Weights of a small transformer language model: vocabulary 3020, rotary positions.
Each number is 200 + 20 x the weight over its row's rms, rounded and kept within 0 to 999. Layers, rows and columns count from 0. The size before them is the row's rms in percent of the matrix's.

# down: layer 2 MLP down (transposed), 768x256, rms 0.117, rows 381-427, columns 192-223
# up: layer 2 MLP up, 768x256, rms 0.129, rows 382-427, columns 192-223
down381,097,234,196,198,196,212,240,190,182,219,227,197,187,210,221,166,172,175,197,215,204,174,223,210,215,199,242,156,193,202,202,219,210
up382,098,206,229,212,200,195,173,160,202,201,232,233,172,212,220,200,211,235,195,188,199,168,173,208,193,215,215,202,210,168,224,216,193
down382,100,199,201,182,209,191,172,216,215,213,187,207,235,228,194,220,177,158,222,223,166,200,162,164,172,199,224,234,203,228,200,196,227
up383,099,165,186,183,184,195,163,170,198,196,173,171,195,201,192,230,157,179,197,167,210,223,242,207,230,182,220,165,200,188,192,207,202
down383,109,188,195,191,216,212,200,255,184,224,177,188,231,193,228,241,203,197,189,211,187,183,158,182,213,236,151,220,198,202,202,185,201
up384,103,209,182,206,203,200,205,212,207,176,195,225,215,179,191,179,207,188,199,206,196,212,164,222,199,224,216,226,202,202,197,206,213
down384,096,207,202,195,188,166,235,166,175,205,195,222,215,225,213,205,171,162,222,174,227,197,198,206,175,229,206,218,181,177,171,217,203
up385,101,206,204,206,199,216,199,174,218,182,220,231,198,199,192,216,209,167,185,237,182,217,178,202,228,212,224,206,189,174,212,216,169
down385,110,139,153,185,203,248,185,223,205,199,198,186,216,169,180,220,234,231,209,218,188,213,221,217,207,156,209,217,202,220,159,194,193
up386,102,200,203,212,163,201,235,177,210,209,163,148,191,198,198,186,206,200,147,180,226,190,202,199,201,189,200,189,192,192,185,206,184
down386,104,151,221,192,220,213,205,234,204,227,192,188,200,229,190,196,190,234,227,240,208,205,218,183,216,192,210,170,206,198,193,191,197
up387,102,222,203,190,198,182,168,201,216,178,209,218,180,173,206,195,162,183,223,231,171,217,181,187,190,217,200,204,193,179,193,168,167
down387,095,200,236,205,222,189,224,191,173,245,202,200,182,225,232,189,227,202,197,218,209,214,195,219,207,166,208,225,193,263,189,203,190
up388,095,230,198,204,202,198,196,189,227,215,200,186,230,200,176,211,208,187,181,208,209,191,194,225,237,215,187,210,200,192,161,198,186
down388,100,167,212,189,171,162,233,193,187,217,197,177,193,205,190,233,217,188,188,202,208,215,175,233,211,206,210,194,223,181,189,198,175
up389,091,207,235,237,205,227,195,251,186,205,201,190,193,211,209,171,188,185,172,173,195,144,206,214,196,187,216,226,207,180,200,192,215
down389,103,205,191,191,182,235,236,176,222,189,200,190,152,165,194,204,180,208,207,203,230,203,195,240,223,194,201,224,196,217,186,219,210
up390,091,246,205,178,196,193,192,180,217,225,214,208,187,223,197,223,174,162,191,207,228,223,207,182,198,204,179,193,206,169,192,238,187
down390,094,203,141,206,188,187,156,171,200,188,200,175,214,208,182,199,211,183,198,208,196,167,172,164,208,159,207,184,182,213,236,211,238
up391,100,195,214,215,225,198,212,202,174,177,197,231,231,217,210,196,194,175,183,196,194,184,203,162,176,226,186,188,203,192,212,208,212
down391,107,208,215,227,198,212,200,181,172,216,172,214,216,222,221,203,183,194,193,202,177,181,218,197,242,179,183,203,200,205,190,207,196
up392,104,239,204,228,194,178,195,204,181,181,149,228,143,175,211,186,220,216,208,189,194,179,222,198,215,192,221,225,231,152,180,176,180
down392,094,198,170,179,213,214,197,193,212,215,237,181,206,229,175,197,177,210,186,189,185,226,216,208,179,208,208,206,204,244,202,245,244
up393,111,194,229,204,206,220,179,197,226,214,226,192,206,212,213,226,201,202,202,244,190,202,204,198,164,199,175,187,226,187,203,234,191
down393,109,174,233,200,185,182,194,182,204,233,201,223,213,179,197,222,194,199,181,218,197,219,227,196,218,245,178,215,185,193,198,216,185
up394,100,216,177,199,225,202,194,171,204,223,223,205,210,204,195,220,181,198,183,190,211,177,229,231,224,186,205,153,191,218,182,174,191
down394,108,213,210,206,185,200,203,166,209,209,160,183,179,206,225,201,197,203,224,145,185,224,187,249,207,215,169,233,176,200,183,212,203
up395,103,181,183,199,190,179,237,204,203,174,192,185,243,206,222,208,162,231,186,154,203,179,228,196,222,214,177,198,185,248,240,195,200
down395,099,186,205,198,220,202,239,218,215,222,217,200,168,190,187,244,209,225,236,207,199,234,195,179,222,204,183,225,201,198,175,188,204
up396,103,176,203,228,197,162,192,202,208,212,185,185,212,198,214,166,208,174,209,169,220,230,209,180,210,215,228,236,192,215,181,195,166
down396,095,219,201,190,213,225,234,198,189,184,222,200,217,202,194,198,190,221,215,187,194,149,193,190,152,242,251,212,203,223,195,185,200
up397,108,238,198,197,185,205,210,193,209,204,210,176,159,194,223,208,213,209,180,204,199,202,225,155,192,192,204,247,183,173,198,170,216
down397,103,189,196,208,188,212,198,153,202,223,211,220,212,170,206,200,201,201,227,208,185,197,228,172,235,218,211,209,176,220,202,237,175
up398,102,224,209,191,192,200,151,192,211,209,209,208,229,214,223,159,196,217,215,206,198,165,244,229,199,216,198,195,191,191,206,222,192
down398,097,192,202,213,193,192,214,180,142,194,218,207,211,194,199,194,198,194,218,207,236,211,216,229,227,206,198,210,195,195,206,189,184
up399,100,207,191,160,228,204,158,189,187,202,196,206,193,216,185,220,188,227,204,172,198,199,208,202,205,217,186,177,213,170,197,200,204
down399,104,207,191,177,187,190,214,190,195,198,209,186,192,210,194,218,207,190,220,232,171,207,176,207,202,190,244,211,222,230,217,193,186
up400,100,210,198,195,152,167,188,200,192,170,203,244,186,215,218,200,207,184,209,210,189,211,205,165,197,227,196,211,205,194,188,211,220
down400,098,193,221,203,239,183,211,196,187,201,197,199,222,206,185,190,211,203,200,218,220,192,224,240,188,170,214,226,219,225,223,231,199
up401,101,197,235,227,186,193,192,230,192,239,189,233,218,207,194,167,208,190,207,205,179,203,208,209,167,181,190,175,213,204,180,202,212
down401,104,204,194,182,147,184,184,219,183,187,200,188,187,215,209,169,223,209,201,207,201,207,192,214,214,250,177,211,190,182,182,214,224
up402,102,193,228,198,204,195,180,209,223,165,216,218,194,215,222,220,243,222,146,230,201,156,206,215,205,215,232,191,207,195,175,216,229
down402,109,184,184,227,202,184,228,192,219,168,171,174,191,202,191,191,237,216,187,233,198,198,206,207,195,224,163,186,151,203,230,214,215
up403,102,156,204,176,170,182,212,186,209,194,201,208,175,179,217,217,197,193,195,217,237,180,193,198,200,205,191,192,214,220,187,164,201
down403,105,233,179,222,187,203,239,201,205,174,193,192,212,168,190,191,203,184,213,193,204,192,223,189,181,162,190,188,228,159,217,204,209
up404,110,209,163,192,225,194,224,235,218,184,207,184,210,180,204,192,214,207,242,183,159,218,191,161,225,226,159,201,177,198,210,205,174
down404,094,193,217,219,218,209,238,162,222,190,208,171,150,193,201,195,211,200,183,217,201,207,215,232,186,200,211,213,197,231,204,212,193
up405,087,198,182,213,185,220,176,190,177,182,166,193,176,195,190,191,207,220,198,200,171,204,222,205,210,251,192,194,239,183,207,185,197
down405,092,173,206,154,205,203,175,203,218,199,196,172,215,192,213,160,181,217,206,193,201,231,212,228,217,198,219,207,197,167,162,196,209
up406,097,185,170,174,167,190,185,182,197,242,219,197,183,202,173,201,226,211,220,198,189,216,194,178,215,182,177,237,187,188,198,228,209
down406,099,163,201,192,184,187,215,168,220,184,201,236,196,231,197,208,182,242,215,233,183,183,164,195,204,165,223,192,206,183,163,215,219
up407,102,189,230,215,209,191,200,179,193,199,195,217,189,201,171,191,203,184,167,203,229,220,216,217,207,217,248,210,203,213,156,198,209
down407,094,215,198,207,155,225,204,234,221,223,203,188,185,216,203,196,169,176,214,187,233,168,209,192,168,202,186,202,174,169,180,206,196
up408,101,220,216,197,238,188,221,216,179,187,199,206,191,249,214,176,170,203,192,201,219,207,201,226,210,210,237,211,239,178,219,205,182
down408,096,231,204,246,218,178,219,196,180,224,225,179,186,202,189,191,207,170,218,222,210,199,231,221,193,224,187,185,215,167,209,191,206
up409,097,224,167,174,210,191,215,191,211,215,185,162,194,192,181,226,187,224,184,199,197,181,223,222,216,205,195,185,210,214,205,175,203
down409,087,246,204,216,207,224,203,248,214,149,229,236,237,207,213,203,225,198,187,213,206,235,214,174,207,167,203,205,214,205,189,203,210
up410,105,217,183,184,204,195,206,180,201,181,219,166,200,210,217,187,197,193,179,201,181,192,193,184,183,196,182,242,189,198,212,176,206
down410,104,190,176,231,179,231,205,185,203,167,210,180,202,184,198,226,187,199,234,202,241,159,187,201,207,202,181,222,204,214,227,200,209
up411,104,189,188,189,213,217,185,203,180,195,204,203,174,189,214,202,193,222,188,167,194,169,184,172,225,152,174,214,229,218,191,184,189
down411,107,200,199,195,210,159,185,176,214,166,207,190,217,206,188,170,186,213,202,170,209,172,197,186,203,185,192,196,228,181,222,189,180
up412,098,198,184,186,231,219,206,169,182,208,176,189,191,182,207,221,195,217,183,178,186,184,202,219,217,198,220,219,224,207,233,190,196
down412,103,229,196,206,182,196,240,188,243,181,156,193,201,186,242,215,202,199,203,200,210,194,238,203,183,177,171,181,198,217,205,198,205
up413,109,198,205,216,173,147,188,207,213,184,185,183,208,228,198,198,242,180,167,226,224,195,196,212,240,184,191,189,190,196,208,209,203
down413,091,225,177,185,202,184,208,174,195,199,207,203,172,187,202,175,197,205,233,214,201,190,194,228,185,237,197,188,200,217,206,200,225
up414,095,204,175,210,211,210,263,179,218,223,173,168,221,189,184,149,149,211,167,183,217,214,226,170,222,201,200,193,220,183,207,228,204
down414,098,185,202,196,197,182,173,204,191,249,186,208,198,185,222,191,198,203,238,220,205,222,203,173,224,216,229,186,168,179,201,189,160
up415,109,202,204,223,213,190,202,217,196,235,171,192,174,204,228,230,218,211,218,212,227,217,203,189,215,201,194,214,189,214,188,189,187
down415,090,209,210,187,193,201,189,194,201,202,210,216,212,195,189,170,202,205,200,193,191,223,229,209,193,198,183,195,211,195,204,208,191
up416,092,188,177,225,186,208,210,224,197,169,148,194,209,200,186,186,184,188,207,223,188,210,215,189,192,202,204,192,202,184,203,181,194
down416,094,208,240,146,223,200,204,177,213,255,211,184,210,199,223,216,211,176,192,198,157,198,204,168,198,203,167,198,184,205,198,228,205
up417,107,199,212,208,208,233,207,220,199,205,214,179,174,225,220,212,202,192,174,219,190,211,183,154,212,190,204,210,191,211,177,228,153
down417,098,237,242,201,220,189,209,214,214,256,165,212,199,167,207,218,206,185,209,211,245,211,213,166,202,210,188,206,242,182,150,245,219
up418,101,199,185,208,195,207,205,190,175,206,213,180,229,216,213,209,196,179,174,235,196,208,187,165,207,220,205,166,162,183,188,196,188
down418,093,246,185,173,223,240,203,195,189,217,196,194,192,191,226,155,203,208,210,244,216,179,209,219,197,196,204,230,232,157,196,199,181
up419,098,196,195,191,166,198,209,171,213,187,199,183,202,194,199,190,202,221,204,203,210,195,208,197,214,230,219,190,206,191,163,151,211
down419,103,213,252,217,217,212,232,229,213,200,178,249,203,254,188,257,203,187,179,200,197,198,183,207,192,172,205,207,203,224,193,200,225
up420,102,172,205,224,195,223,180,197,213,172,202,169,217,215,208,179,212,181,181,244,214,185,222,164,210,218,189,208,217,217,194,233,214
down420,101,200,203,222,220,190,212,223,181,211,203,224,214,183,209,195,193,193,178,204,207,254,206,166,190,215,204,185,202,201,187,202,219
up421,093,240,199,227,211,207,220,219,180,236,196,209,212,204,243,203,177,225,184,165,224,192,218,218,195,227,168,202,182,203,224,193,179
down421,090,243,219,210,201,207,212,187,224,204,180,215,199,223,198,223,209,227,198,166,225,193,194,166,190,207,197,202,186,217,216,211,207
up422,109,234,177,211,221,209,208,235,213,209,225,188,211,184,168,201,208,202,167,217,211,201,202,228,172,192,190,195,233,174,205,213,183
down422,095,272,196,227,211,189,245,210,204,190,190,209,175,188,192,236,204,201,206,219,193,203,210,208,193,223,181,223,221,249,204,187,170
up423,100,181,174,186,204,214,177,230,166,199,217,196,178,194,213,205,190,201,199,200,190,162,203,195,202,202,195,210,229,196,200,175,189
down423,099,193,196,175,221,208,194,172,215,158,200,181,197,167,222,184,181,217,192,204,217,150,188,252,177,190,234,185,227,200,136,202,208
up424,094,210,201,194,206,215,206,189,209,228,184,207,178,217,234,215,222,199,202,201,222,198,169,208,182,230,203,211,208,185,194,194,229
down424,097,211,200,190,207,217,195,213,174,220,214,186,218,186,182,248,191,232,163,201,164,192,213,217,188,179,216,186,179,232,181,206,213
up425,103,203,187,175,198,210,197,201,182,214,201,207,204,227,217,206,162,235,187,219,166,171,176,218,240,185,192,219,193,160,176,221,220
down425,103,197,209,227,196,190,191,184,197,200,189,204,171,217,230,233,198,215,194,171,182,197,212,233,194,194,244,214,202,217,217,171,210
up426,096,226,202,228,209,262,222,211,211,205,170,211,207,208,175,185,230,183,206,186,199,206,202,195,202,201,208,183,219,184,178,224,215
down426,100,214,216,179,177,206,176,208,195,185,189,177,204,196,184,235,175,207,215,197,176,197,191,199,215,201,210,183,207,179,183,244,195
up427,102,181,196,213,197,209,239,196,195,188,217,174,174,189,210,215,161,189,208,202,238,194,228,252,188,214,193,165,194,198,196,200,170
down427,100,225,213,205,217,198,214,181,222,232,181,213,259,157,198,207,165,177,182,208,211,211,227,203,177,169,232,219,201,208,211,204,201